{"d_model": 128, "norm_eps": 1e-06, "qk_norm": false, "attn_scale": 0.125, "optimizer": "muon_variant", "beta1": 0.95, "decay_shape": "linear", "steps": 6208}
Each number is 500 + 40 x the weight over its row's rms, rounded and kept within 0 to 999. Layers, rows and columns count from 0. Numbers have three digits each. The size before them is the row's rms in percent of the matrix's.

# v: layer 2 attention value, 128x128, rms 0.108, rows 78-127, columns 0-63
# o: layer 2 attention output (transposed), 128x128, rms 0.364, rows 78-127, columns 0-63
# up: layer 2 MLP up, 512x128, rms 0.193, rows 0-49, columns 0-63
# down: layer 2 MLP down (transposed), 512x128, rms 0.0921, rows 0-49, columns 0-63
v78 130:443538468528516459545518492493483540509513514479553497466489447504569480570488516511522532476499491470496477506480565474515532476485444543578567439523517509474510506492503523476522464452460432
o78 131:471471503473484556373468448508571545499480482577468534555503509523438523491462485519523527501537457556531527501530476555456497452497500533460494562440522463492532538463460506481508548525517558
v79 104:499463495556523511434517515468429489474499529534534469521521497458451521460512450528460528480512442442530498469458439534476482396548490504513464501482550570482521569560487480540556461450487531
o79 106:466514495454477517626551454459567542519489494430570466485481502524551481515469494515487492467521546524461524503517464415479535540492495514470536553500501503455435429398470508500494541580548490
v80 111:501477466445564496484500439490488510548504443493453527514489537480486524522546553370552577463492529496467542392501544487491432541537510512516512494484511435497437481440508443484567502503522496
o80 121:549491544480528528429593517517478513469460533536479466481592491532449546395493463525428531479519478502532507512516454512582508444464441508468488458482483557531550480546471505500531435465483512
v81 118:478486516550592471482530510491583501447536487500421519581487529500396488484548485491429480477534453484611407498516463568467547481529448493535435600483528487482493457538533509475494525505539505
o81 122:529529482553473551608518532514499502553477506503574498441508492484549494522438540526469469474451584503529524551470412426447488507406481481507508435517470567484522500523526449506517456466505479
v82 107:493534511475513540465553481523468510525483579401559500460419433567488520532508461507572454525446483522467559527528490462507469526488479475480467464455517486552531572579449426523464515464463543
o82 115:454522513477526476527484494534458488525540425574468530506492561552483523426521535447472540550552496460522513449443475499477549484543480513563449510572474443495471499484485466515569500520560500
v83 104:513528549480458501524571530514458507510447529521504540544513473475506433516550468444559503466541492453450526471486513498486421529498443551492473502509529433475496458495426529514523541507504436
o83 109:463504537440541571460458471580493513492474482458485477471523496500454509520471478496479539543455466460523520505548507542537539474501508465449467497487485624489460452491573473457436419430450568
v84 102:551528497386419593504505456511526453496509478521499529506456544556461482499452461489524536461533548456479494480507567491477513493524431489507497483481502462519551461510464550459507501574546516
o84 102:443518513496560424463457496521454419516459530493519504527555463489463596496597495508457487457475477532515498529506595538564501523518569503478487513485472526488451497529516504527527417444524436
v85 118:545503487468504475479404472490534478550527421512467482517529480496408479442497554509502491506481561560492491483499478482473419525487562478471507532504481521514506480477546476541494485537476552
o85 125:532478490516510479484587526519475450425494591468488509515525517465568484497548517455442470485444509474505497492482512505575518554459456468511495441556481522552487453564509521481464478503511434
v86 103:510584488518393549545470522469478441519469545491505517469542482502581485495440476403508465547477492503435538525459539496537475496471511488517463442582458535513450515468543530460567493455499527
o86 116:497483479438521473387485515579483556481539477524469555510500533504469540461538496583542544470562462479466522491523495494459527519513530526470484521426535449446513487522473527506492423501464555
v87 099:508535514562488484508483499486469481556510447548550494526550429489456428419531431536463487529501508494503480480433487532468492470516484494423479509504503499536533561536551445541523483486500512
o87 094:535518476470493469504532496484477474468559625461545515520484507464539463567510523473487538495432511469491466485515488482465529499504492494490532463520432475519443439435532537404508537584482492
v88 098:517449510509515426405487526525454506520506471554536489491486500427600501460471475532539551491576522485479518489494525472497470456538560487452493472454452487480500577495490503526527445487518538
o88 093:485526572495460494494525496393553498438484593486547453505455437583437454538543446485524514488515488520426492504474516545522506518528501484487545524530522482542470486460514561462452551552532449
v89 109:523500465443529469453437496557479497443508502513546467420417543430432542541442561573520504479551502440577528507589510520496599399424478503477524467453473516515482493519513575491539530495507470
o89 119:483485564537498476482490553446552435477489488522509501557534451496491466508599481456442497532520529589545485489492567533477472518513532483490500559532526467460577451496486417506446506477551468
v90 099:447542503533417492587487485516484508511466486524498539570550510557489455498547465509477553533450508496470439497507475493567589500488452497442512498479485513474460497527506514518465500494571490
o90 103:566483449551568456459478459480445540508572466484493479459460502441521534551450485458576542483560465440585486504552530519487467484550494509487469486480518451431532564455505507496542520552449547
v91 099:519532516521465466482457444490573487518555423478566470461550541504480503484453508516441457576527510533480471580514484464511464463503517516471462468510489508551426501459490439450496541565508493
o91 107:511508470545534464562447591479526457526487509576500560505506525531502495478553498505536472410428504458419523498477530499431568534491521505511557531476517438444488520572483600443586518457469433
v92 106:499547526443484522516541483486499495456502455553490462515447499462597445553434511496519511526547466482517481474472574478407478473539401516481473474502454563490436524555502578461515479528489488
o92 111:441482507496492431410444494520428491512538530524545547521500479524458548486628521514481567491519505464544471487556486491567484524422575435492517508481486458511573449498512466499434519485581502
v93 096:474452460536534524469492454509471552460506530486521541457522537403463487513551505531512511486433507370570455478514490584467557459481492482464519537491523515491508481561528466494527460397513467
o93 105:497548506507459492521506528489580483515490505520534463515509462557459511475488508515486556504528508537525535499515463473476519479435416501453456488514503482555533520450515542496523520606489613
v94 104:545461497491510544516517532419507459474526498507485526533558539419410497472470458500475496511543453455552443526537475583535495461561486437457431534485436530526546481513495548549466467494591475
o94 099:408497498551456511511494501485514470541463490462592464434381503579540564575527545509562471476488558470441540533490491494521474545439447481506505498485544519451467517516549520466501514522512519
v95 097:525553519530531477457506502498455544542540454420518462541510407601484519470519424494523557534475535458481457531522447483539506544487500444524472472466467474514585530609503418521439500548500481
o95 115:486483438526563519494522376564480427497453540534497546464463530451514519508486548371487461478529496522578486514508497557506484462507453500471417482523514538544471480489468476468534432497514435
v96 125:551509483532513501461525541495483473503492510525508469513450458515548524516456443486503602450526452469474483458429518516473499490511435469481482443503503527506584574530531507525569498451512487
o96 119:431461500454482471459495413518491536480478540495561487515459469492489461522507532477490494519558519553516482545559513519455487474546577498437518547482481518477505402451462506516433491528542501
v97 122:506417492529586541484583502478474540481496518522469544493510545474481463520509458503540539482510485433514427506503548531502533534511508482511497499493424437490516524551523526555453485502541461
o97 126:481509494513447503493489440460491462527476524470564442487446447509506535553484499461533518532483552535494521576513467614522465408516498442475515499511507537510481521501542471499529572478503523
v98 102:528520511480468451542482503476505459529517486507496555505493544496419417575445492464527484527433532481453453479493534529512481459530482472416462450525480516573433528527472538555509509502508450
o98 119:517477509538545387459475473555480519455500489530516516462478522508542520499565492434551591488518454465513505511514474534492538515470513463446539506518485491409537486544560511484534571463476523
v99 101:511497559491482467503477491548482499464491494476521504473553494447630481553429505457530499558520528501517602491524424420494488521465486501476487486540518527515490461396476467442506476557456453
o99 105:440449507461520544468512527530486488521517507489456485512511458544438422436557452564484477429498416504450490466489549533452506486489537528531479573469472512501495496513451515485452471386511524
v100 111:504486560479518461478510462491460481440552524494431477423524576492435541559546552539492418527463464528581505506525493497458460463532557531497498503463498500549525444503458452551509444499481438
o100 113:479560563509542533547461497505562470540446441537506535514443492551558508481478524556531464462447505431492482508460505472588536515459467512538517546480531493437554576496472571403486537486521535
v101 109:484466483484499541460502452477513529508486493511524537509519524444492488456554446520535566434579441551496497442479543540506562509546483463516484483454510471466516494470467507514547404454541497
o101 109:463519570452462530479529503433561509480487542469553439481421419560460523484460465581515518480475507446509558546501502474549493496543471489500505537476521472518497531427527584465473527537531512
v102 093:472514476495543473489507550555443553584509521476509512466478448537552512545518445428562500473505553503420576492512538440547444532496478525543498444499533431476526497438525513504474523541498490
o102 097:471465549468517564467540424490521534492467483498472474501559555521443462463434495504492515563530460487466458464478501564500520486547503502473479516516476548484388511492456451504542504421480470
v103 110:548494477538486488510449510514464502545517541495514492468549572496586580539435434469473582543515447523445473526526468507508474525430522471441493485544485500541546469464526422482516521529536474
o103 112:491485491540477460505478505485534527517438469561520527507458438548466430406489535501577421504559556520490447475517551547423470477549523516495471502446486459490489524571383561496496500486421516
v104 114:482543514478491426519489488509506525530516432417570469541411396586515471448491502559575507468476499579490541514506479483531466501451468498536596520537509497456542572540507426516508514486455558
o104 113:505476472515526525454498506510470482432517507583415527448514605452515535524458538405428448573547483505537460495509522479465506508582511548524464492543497481601520476470500469481537508561503488
v105 119:487547511565521526480516538488472527415494554535485504517532478451360465481520471529453446488493481484573396572457524480498526444458462518581488488415500539453483501565433527572490485455472502
o105 135:537518459429493586535519458504532476556510458452530478511493490450614516548483512490502489476403557469540616506527497508477579502507519475439512546532491544454464445458536429483469493513540496
v106 103:480496510562510530443526517495505565524515489525516552494505542542616524560533476548492487439532464542392477485440580511474483527518483532491505496555495530480486489497501548472493498520471471
o106 101:533473492473490457548486414481544530467450489489465506539467427506439498453487513534548569550539504471564456492499423498515441480487517466487527474442503465520488546513500537540406551537465486
v107 092:502438516470488487490539485538510545503526448496527488516561522526504520476433532529518540526492616523535464569526479536519423590501545565471525488438488542491512473493532468491483498482483514
o107 103:523487488534547532544526497428553495594463508491521507484512518524506464506527528534514440418486495454445545451520493458596492454460488443546495497514476426509470556510412554482591521520493500
v108 109:477533519457535478498532493525509548550505487450518521474495472585483469485497562490568447465496533592478582478462456447535491539435502551526493523555517485528445470459510455559494574562469521
o108 113:482420518496552566551555504509499498530522450514442484451598584474507492501488474487410478536466488448448526536476516490517525481563509518543509504506466500442461512502518476444531492379465582
v109 083:528561467445482563502546520472524515465491555483466462505480534521483492528496469482463449511518439495476445512492578468433468503469436543522455464522435524491414476529464533513526534516493485
o109 083:486457514511552509416438521557447542521508422557494544501526507478513553470521545488481532501489588400580548523560457512535506498491540471522488505466473506461603455518522422482414432432557540
v110 129:517483506535413458517435515461470494525503546509533496488537455519587512475526572513493434515457555523430581573482508438534410532453597543507540470515476515483471520457489459484531461442432542
o110 128:551534501413547556428518501515540528454499471492387536509486541509510458478454461541541507503510391467445514453489482523536576475559453552522527519467563469520493528526506585467463496557469522
v111 105:543464544479467500469537517473534473464502448494466512600535538493518457430472481495503558501534486513478475541510491514508429575528558479505540475505451487476511450499451537457503448555531477
o111 110:462530479486505530488475477526468462502446549459485465410436481516489541526539514495591460434458489472451484483519523481548480526440490445513447515484538546591496474569534526546481471483494474
v112 115:525467588466520443519502441476473505543548450435483493578483499528559475465493483527515490549444560525503515517444547421472423542520532513464513575464524553504461515494491441509482496493445548
o112 121:490473484478556502461550501525450496500502521474491502442546538530511516489504498454475535429484456444492490473466420524596550485489426524499521481502413484586490514517539504508557540508539525
v113 121:511437450471554510474445471520481531509528529488497574453520618436431498517470474550509523500447512479514421526493551490495522482484586472528570465505508497534482445429492514525517444501471462
o113 130:487501503531445462469499510488592478457441511500461476545509416541514538442533487491563525467451532546502513487480532550488512535473456489452478536517486473547520534566487535567511593505515534
v114 101:479567502492540525451551493443484520546491517474496527508428499438527559489469495423527527506535445440421468520535507507509384522515446525525475536559505516527526486485477506488576552519518477
o114 111:427407530479457531468497518576470582492468460516552500479510560596450536460486528542479436547564551490522520480508436512544478526450502505475463471467460567532518527524443508478414462475470539
v115 098:532485534547411457522502532539460503551471568474579525516471420609502456506514461510506488535509475564481503560447502487524535531451521510508457431434558490521471532548533486454526508426438504
o115 103:511602467456553504499407460574548481475493490496443551469442520436497466497470472482568558520483442490500480508478522544445565449561538467471517538519507433464485468478510522475555511498495478
v116 146:524476489427523540530478428513474514524479492480463519494543522503403463446513499505568461491501511517557511479552525493508521485485543529510547542505483448517507414520487529545450485492555496
o116 158:423538549531480517456505555471470424485502541460483461511512499504524561563534504520482512544438543477477460526436525576567476518486474459535461494512492496515472533508578470463541521466497555
v117 109:563507512525475506465443481532483530500517527449526489482570503482574547493499455471473523506473458517478520564522462468517480578466569436525535427531496485522535450431510399428507455535492475
o117 117:481504472444524524470509481552503467487456513512429509493487451498466476405498512521563457455462475490472469455509568473441534484540476541502431548477525519594515466541468562526495432463462521
v118 119:512477503529499474522459455534473499486486512443564448543442446514559507452486436549503536547452473484534505560475494422580539481498499455553556458498532521456490575509555503407484497497493555
o118 124:448489424476495484409486500495454499490545530465462524481538536476488529498483504437532538450550488574472424473493522499426531521560488544491463580508522433592506428477512440632598525519563473
v119 121:526478508569548473504537562474533482484452518569458524522487513501430512484507587531468534483542450523509458486422464537488507484455522516442460540490473506505422533514556513549547576478523500
o119 118:564484449517451494590523503457479503529559508470542467472524513448565462583501503448496513557460591511468493550542464433462504482511525446515574431532484476430537420524541495532474519525429568
v120 094:480502455526505497430477490556490493482482486496529451476406457528494477479550498531513452476516423605511522435465520517507509489499539473518531465467474451464507599516501472510544486456503543
o120 087:562572511453452513503462535462511501423526550540441530521492504453504537476482482498483507548504518497532438514507537431475516521561542522545509527594564495580576433429540472448469483567517438
v121 116:432510481473504559518513476518459588602524518497564474531507482639473472441494463560457478464526501495499427559476492500452511550493490551571506501513521486489526479573544495445444496496463558
o121 120:486442471553509496531507454537529540549475500462496597497543518435533525503464522504489482503475537483543520475515468481576465492526474503529489482495454481522468530434459457513539532498536496
v122 105:513506513506537500478446503536499600460552547477542502473528557490485571529545489574508467485469507544525443598503566504481504489482526504587543494476511504434485455511476522500465462458429515
o122 102:512536492509505494525492486484617456510433440554462531514474437511515501435449546472528541531463557465571555470489486488529517537516428485448480474476547451558499530534508513595495546565525483
v123 100:525560480513485591484492521471542507454453487562472461506520475438491507476464502506449531523507459468475480498488431518457494449527444474570488514547480541458566525513502530535559470552537534
o123 113:425483459475438442545468513511456497493544516470593507531448511500548530523521512538470427514505562512491522542531555464523468623475591484472499474487545533488459493461461565506399481549530444
v124 094:553513485512513499469499480511535489518513519507479463533472489611508517482563532506484488457456503547432523488424532413501494521484549479505501502470452486503444513492478442552504518539510565
o124 096:544536438467548494504513460516456464478519505555408527474538510462498569452477472429461528518486482495547488555486495504529522477560458542541511455516547516515532478544567515506470436501508502
v125 125:483530513503586505526475459427612461463539472497461582513438538432452483541471552463518496518503508480513481498472604487481538458490425446561515552545532504496487501504471558455512516554524513
o125 140:509497504470443450434508574500414491539524516537593477507547508542510533484536493512472529489470526535484552537449439572471508527465520503463542465470430488504498535581572477592530532455512472
v126 122:484496547473469487515473499420532465420470482547476521497550538447514453484493543525480562499567475544541479492473547456476574475532502491510484489445500537456407516484440531512494438464482496
o126 136:539490522488528532447527516465523496485515502460529435513430410496508478566504429497507518410441492474525614552522517536515518470538479511448563547439505494448564476479530538495458519505575457
v127 065:490540632510521431518517535517550481518530505519440587529488511467465514513478492510522540501542510581509468577475497497516487534485499438517452554476577509507540427486474530484498485542443494
o127 065:518510490473464498601532456542522436513465480477538499480466470532531455471522515507533461502439476508485539453442498466464567569460517438457500443538477515482391546610472542576514519447449450
up0 100:485483508471522452487497496537495506498474548541548522456480543537514535510518526487485454557481479527523386535576476518509472442439516470529517524468551558538491505541584482558517529499524526
down0 098:429474497499518499546495445457524541473567541475512512541491494512471520531530544504514446525566506468569541487594483480419472424492504427578480483467499467495432496479486428523499547478526444
up1 092:509453520487546530532517484532554477432539523502482478479541502499521455519485541477572444458594601495478431560514525465503544485462554503507492540489427543475437441480500489523517482559497447
down1 095:540559564468479467521443544454550548494563531533493513467496514451510527545537512496529546480570544479437503539416513534523529494469515512496533430486527474509518498503496548441586456543544468
up2 098:446548531460508493466521484521563458566514470469520508545435522435541412540516543518543442534532492497560492436521557482478455517453488521535433535501484455519443573444465453429515440529531435
down2 094:455467574483547403477425510509514489439538489607524495487532482505489484500439454543471514521432415494436440494501433549543460517527518521530491548518496525509583492503573492463543487534486485
up3 105:454476484463532428516580477476546498475484550521502518442517459488487558443504499530521547555552475554485444495570425516525508478536484473514551486470507481486496476486479474547564506438435618
down3 117:460453520435500517444521516474543523468527515557477474513540458484522480459523438477579389499493513494485477427543519545508508479528432529544443434480556434469464509417562531463581450536544532
up4 091:532404515425512526524525583592500449449452505524414567473484564516475528491479517420526458548525624482481495570509512501461545478506499511483469562513529538554552492463475497501491541526486482
down4 090:472481546356484524485397459463488495451509426501486545559486558515501531534566447503572577497493562520512499437470476471443449467450523565520472441442538511509497482465511541504497539565529514
up5 102:547380543475507498533488498592470507536525557464426555481479484463451423556484519485459508560535493458543554558502534440473520561451470579511513511487473504458507423449470536521540502455541469
down5 100:483451475458540441530478486508498543468497485534452550520544475528556516609505514453569538475541553478457498479489411521517514521508538545492454531427510487544453492541509493510467484455546472
up6 108:542467459452510509575523523443433432540466533479569482542461464498536480483495520389508529546456565472493502465488473435473514546511522543451559475488490484498403504431469470540517494561468515
down6 121:491598513478488514541507493495476530519497534519506448467520491522537510454545512491514522477528537504497464561560585456416439458459507519478488477508412496543484512493514434515526549548467506
up7 108:444543511509530529518483549598497485517469486536455522452514471559539485490497550424508492550437546475518468520458468520528463386553450498454544492508517521449501476483567532546453549465620495
down7 110:454485472541509586539479599555455436529471423505471541411516441552508444479511533492466485532507558508530514485486478527469458448517488452471598445573545530493462510554504476541474534509619496
up8 096:526554492518525488581461528473457473476485576494543445517576497462501557500515518447458519530461487484549443554508470530526518457498456467540588447508483527434505546460460444545493541482401503
down8 110:550566549455458539530510427494426447475400395513424520515493525466485474489531483535558484521461520464558502469531461454489466507515523534539564509541516427567460582446555528511502489518465488
up9 102:407485474483473496535558487494545476469462474555446515473501465465477525458462531546475510555476465459550540504495502499507549528462491499520533498489491489454598458528443516515459511400484510
down9 107:447514490487491508519595495506493503439551496502522498529459543427385454462519518515526509534487544481543451490508418510454456538510495539506496468518512529494572485485563451487545538524463467
up10 096:562519427466539504505560474545502491522482493450441515548514543533528562505487491522408547499583512552520531476589540434560480454497534443463498454430481390543492509529565433449513528559482532
down10 096:536468538535541490517465519579458541503490450472519511474509596436466497520494463480453471569488533478538512475456495406586551481533463518513446494519504485508495513474447546535465532503489476
up11 088:485562520535495532571503467600508464497500462506446486500470514500558483466464562541383440561508550551458476557456439550515493461461439551526487519457538464435576495454556478500486555529491560
down11 103:524505541566512528545541537499540464491451499537491528513454497558460517477513553495467540494492454538501504460497551541449441482458540503497484407456480425536503476511625449470468579483546512
up12 088:413432452498519457506551496541525553519507527561491562478470503502523434449532494513455511451523561510472470530493522544424551528505509483468471439529480449451528477437484422436489534558539495
down12 093:548443452544501531445546484466459475481488451481518538539486585462426520495575405529541487482459443552484496543535479536500539479523522438462504514478483566453516519426515466459541475497448527
up13 089:505540486486558464541493516519500458506447487564623496509485456529442432490531506480471453442469523490534402466493486519518582464486524534546545513440557488556518581523491471472490459505495499
down13 087:506497419511529464507548548467448464421501499525470527466436484488428452465550490437511500457573502482539470424467542464563546512491497461522501554461504455546544534486509502569496566513534522
up14 096:487460492508453517538496506494599520565440477502469511536496482448467572458550432494513469532457533493482459433514631476468509593491501500420451485526468443467455507467513435530562512528505514
down14 097:505517571430503505462395449428562492518547546446547556430598516496530442451509456516539525517446489538477481493529465507468490507519511595465506496536516454464507500488496514532487498545506490
up15 097:478528491409497488478596493522504442550476537532540582543477588558488450513505479508483524535492517534507540491499511481531433521476493526523442544450438525538484468562427471417509524480464448
down15 103:411524454452482442521532452532593507462515543561465494519510466444486479488516504509412512538418535500465536499458502477558549425473498486485505461508481422519516462484554532477563493528557478
up16 094:529444437463474469506483536553555541511518487555483458510504433452519476483502411528538519543350483534521546447491519548526479465561481483495471487525492498509456545517507484528587519453508411
down16 094:544424418576474420495561570525570541447437486512513501473537463503502459511548426505514497481465521454516430533478511529526452518495530482546509451488528477518537509470462529434531520414464522
up17 087:464543468477439507432523526508427515451486490442497540549496496552524527519489557536517494512484533436550496477482563467442541601581571508510608583459477472464550511480485535425503514538500530
down17 088:463461488454530543551471478483538451547528525488483470430503484571457509531422470505541540450476463470551473538464602490486483438531526547415600469480526552453517521550530523523482483474520513
up18 089:562476538522515488432507459463518482448527500486502605436565509536533498491537532463528505504473513517489472533458480502467535588545427518516554432448518496512474523441515432519434513501498541
down18 090:453459524429478437463468453457483589498564466455579540486474529489446503481501521514488502518447503484495472512502569486506438551536506533424482470484552508470433462550520492467494456521510503
up19 095:515561467489471511500522524511508433534452422532482546515414467549410528451510487544530465509560443555528470531519484518499547483556507522520504479451469517486512403500459516451440449524528468
down19 083:550484517559540445505558492483459553507541433483539495535472454473532443483520560578503525506506556518487392479473465540470533549489450544498576486486482504539533426601471507431474483477586423
up20 095:522490550454501528444543513509480487482490487507596499451464617523551550424477546474462555508493485453497477577537447523483447525586487505452543483512543509464500448497464531473539521452429513
down20 091:523488570544524473505538472492433563487537596507470510555538436544504482447522531521418563503478477540497575484408532466450520533467500482470559473453575551503441489573466509560547443514513509
up21 101:443487543561540503527483489575492472477497487553542483534487444517491494513477421463498561556511554572529513531461483557497487500383502422492532497493577468463457494466484544546509544473515468
down21 111:457494469483447490608476495573477528448509546543502519470530475442496505545501482423515531564474453535521495551502519518519471480372473457520532472532525483511521549496499545488494511471554468
up22 113:498515497440490493509536641518475497531515518511509509497590485519475453585489552491490501506520502459572538481447543476520441566470480484444471475491493491491526480502527395534506509504510507
down22 112:457509407517482486475516611580546529491563460482451511446436598468487572589544489490506529478459514478499467506492486510485542496459525467591518529469495460542431511477524460518543439510504557
up23 103:539469492524473536518525485529489389462530504501517575511451465510516417435522454536534457563510500434511502434463440501434523515538539486552554456486463538509504533519531430577438440578453492
down23 105:483570514471496488470571551492515518569515589444522502418467515492428583544446473513564458521482464510512470499497512562464470462472534491544504434504473486473450534569479469465479493451570492
up24 108:492479493444499531535565502467532496529468491405537549526430482512529521554463497536454574597586513478497526490545522418526511440528503504470493484455477501519485444555491562516478490493458465
down24 110:479533541542465539444501539517485484503545528493531460438493455536482652501473546495513515493450513482485503554488473519507525574503566493531471546487518533497423497504491546538507561561447449
up25 104:526517464485513515501522445493482550546490511579512540421589518507529453490554461589556520502449494479493480493467447515535479491498514454510534515522450518469603387502504530474498485495485486
down25 105:546429499530509428445552527472466548506459550602505519438514512502425518511508531476456534537525484501468485551537473488507479510542418532426516521489488481565464557536528599502519530520494470
up26 095:514522520529421539503517555510530484517477579573537488515520568530503499497534472469402451492487418471522487527487502503511477495488428582494538527489542412485462418531473516492508528527516471
down26 094:530458543477458529456436459442454546507547463532531534576553484508511431555480524494500524455526471500507549440543463430466574508536483505484566416478536477497498549508465475510517470539536493
up27 096:467505450440518478447413493504505439513415543527516545527450514556527488510561473520430468491489499492503462520530434512530483559514475428496551500494456483519486441528465463473457500480517551
down27 095:440488503496481498434466503523511521538476428492526499477521555540464522560599455499495499529496463485509463519465476484543444474575489441455554503509528524520463435497539436506527509542525550
up28 097:546511450492523565472468518474470557531467516464535512488542516458460460532495500497494455515565543504611516483556460425502447562473506407498467469521471494537523533460413513489548461519498471
down28 098:500439483565538492429475473565482532430515511510517559515496552512444509492510492480560477445468464503577573474534466466531539493491567516560556486582478517540493493573496516482448506417498533
up29 097:507506459446500483516517507508431510532490559566425464470555453499483499525512527447484439466524479603489567442525510456448466521418483536455502524461522482464505487509474508547535538461493516
down29 107:467494534488499452520500441533464567420581472535504531436537522499485529494544501520435559584542476497543455462491466477438471536461536497496511505482545512470442507445521497426502468483588574
up30 093:556501467574549516567486509529550519480484506447511502473471476502476480456476506492536425501512535521489476523486534501559587513509416492498472441453476525522564522515472504510598462528518468
down30 086:505529574583450517475537566506525554546460521509485472546503470538444467504544550492502411504435446524483465455580557446493496512474458480469465529518511491523464547481560453470482489460511556
up31 107:536520497549488503463526529520525505475498542543502530546454475499501403476556522481450435585470524432545533563401464464636475492525498514465501451516429490490505489550471475493491526503487497
down31 096:544517488473452473448462495509548500556529570489568473510482503421504521448554526456478523498422522461522483536416488460541547501475542457462524436503460484482492533502480517480542488425440517
up32 115:454512555518480520565531453554550502529520514427468514470510492554548504474491491468479550480510559533557477560452495509548507500463401522442593495492534479472522454568497428477493510473459518
down32 114:440578528482515457530544445532496571478529542482473526557501460510503495399523489478488409456544562515444516511513552480492531456528483443456561476475542468528482476471525481451498511528480594
up33 100:476605521515525493481521562543528488475489491467546530478466487399524484497488501529503526420474458538504515528462504504541451495429550519524521516529416593472581497448536478501443482507516548
down33 086:458504528533499531529455467473497454490488508518503461525508538522530470513475500549470505562429595487418508532455498458449624520532515507499568506489512511583526459483519531557543536562480489
up34 105:453514552555470487507435467521532500412470533519566518428504468466463453497540493519478479569426498466491463502467505595512515525521551414546517523542446505502490478489458477465485458496478439
down34 089:516468511510521531514448538554515491536505518480547510483499483488398445527473530438498538518573473445490481503498477544454523475542554407557555497565467495410477491511534510491487502533490599
up35 107:511498447476522532529524528574496492504497460495611558493525528582529555500475471467467449555444466521513456507519508495495497477485407473489454565409524439469488487585513476516483548529517581
down35 117:499557526509489483517504540492518513562506455467501497500470524547512448464576520571487543498520499466509456493521525515453390490567469399534467528447572452577482478530436452437505475459467516
up36 093:567505500510513531510515502543428510494481501538473507519536531574536487494465461482547481456570593472381463492483487547414480544487481524441516538491516480529525517512395570546566529483569455
down36 094:475454583488505558477542422571578456467505529551449506604452460449423446479465501450516505463492587488504527495531465514507520496458564442527528486545494551488504443480459511537477509490451493
up37 096:494520517472556538473571561549482534483507450484497570463451573537462530451517512487526400447491516576390516492501455522418476451452474444589502511501543518489491477522498480483505535514453459
down37 096:461552609502453524512535459480466582467529417512490475544492494508548471533527538501499463464452486497435493429412457448503571504494492433526518435509501448547522495496524516521474433524519469
up38 102:506509502487566495452466494546485468522452419561524482500426445540505465479447522546465531540511616530549548440553500493469453463542595490498524475508470507464490457522474524449491510500486536
down38 097:449471539511512505510454562566520574508501493564516545493546453484617453434549469445517455515486495545441512434496520473526464456479511520475461527492493540516482448532438602456498487481517547
up39 095:510470464501533490468551480449486509519512530570512549546514504435490464486486461481537417550593523529493521528499449443526485477474556557520480561452460460460515529554481550522504502473518488
down39 101:521543543502501484472530585475496504448461498547561494451536587430523475456494463411525482506474572546517469533472545471488502488479457512497537548439445583501474478521542474593475555411505489
up40 090:528478476473456513509511490485530517428497428540466480501509411572506487569528448509459466507544551497440493554495489544457503521485481481575465518495507537478518427518437485449541584468495504
down40 088:486488525461529526534485507513399483469547507521511522532493562510476430538562486570480515510473522469514507584489562534530527476396442523500523500576535473526476527488543544507484562508443486
up41 094:492481465485472596505496577545502513459499473478504506465579507468515571545514467463499488524435513521451479460503504562467529457589440540500504493486508570462518473480455442516447534500483469
down41 100:481443404473534470496470484518413624459571526496489508545485545582467533538509450464427504495424509483532516525494519485440485490467486440501558495511475501512537517459496507520493525476524568
up42 085:580450610501577515510494422555468501509539464511577514580483468598466476450513493536473481433504491518449487524518474550522478469539507458506526484471472399493555557535543521535550507496470489
down42 083:529531484511468571473545468469530511477502459479464501477419493498487502614528478503489492492450450505428512546514526513457486494493522463441432478447459459586492538484533541499532528511513485
up43 101:549552450519536474494449520481567504637496509492492547506521386488518511535487461484533520534407507531481485458436455513525462405486433483497494550520482513495499533515466478497497506609435461
down43 105:461434574513501387479459521501485493499531533491514530462456508505492514465544475524485565511511498512525499475396517442478495493468479560476503482564464531508596546507498482596520465497489555
up44 103:416525490496471600451504493508509429511479513468493530484477416537475481521494509516552484492536504465515524473539507496452481455492499495574443496541393469544523473456568449504470527484535396
down44 097:491523539452499451523575486495457540514517520445526437456600498452505476593452509488565538497527526510425484457471485436493516464527487592497519407524519444449538528522543432484464535613526452
up45 091:475421454531537491531545544474525527509452551486514591507573516485453462514465477494489514494477467520452499535538489565441507571487491532492423540483488470498540481524472525476506521420529534
down45 089:521510542574461493558462492461495525400437515507529494524596503505447443473462532489520541456503504504541450517513419502399423485501472549507530509519480428468621507547398523474492493501508527
up46 099:451571487441522477560500444514478449457587523425597503453471484479523537473547522453503532488564522509531524494498486462495468482504523477510577450494563536438552499494410531498520482516470453
down46 099:453444535543480550516428454445579537511402481480434516519569557494579469491498493505489482460447510518520398484501488549530528458490529520518479483489518513475591466479454502519554487532494561
up47 059:539464520550435553432474553499472541487519451392512510456483464546507461517447506544559573573469485474493500500510518478442509531538487498495547506457516515470483568458549513475515503488407492
down47 091:531497465449518466535497497477535493512499479501478547501561601548562497535458483471522564426488481499538555509393534476601545497552519484455563481456550529412511519498535493492442499573536528
up48 099:521474548467530524567519522514520466512428448462466505499545529517527520423471525484465435517513448570511533503540545536484549422543480444527568529526491484420507555481478438524457476439489507
down48 093:483484458508586488526482542547461478474457556448516553545519497538497570519544550459454520518453425582513524498535497505498596515525521493528508445543547518577513510469536487533459512415530486
up49 099:520491546496552496545489477536469503472491541575510484489479490482462541446468533408465529540503515522565438472506507468511422608439552494541537479552417430452535561461429432483586495471514482
down49 103:596519547498477494549445431524473452511501460503528456525513494532546533498426480509430540461491501487537579455553421500434500556544492565511598507514485476483505470492531443474610437485452532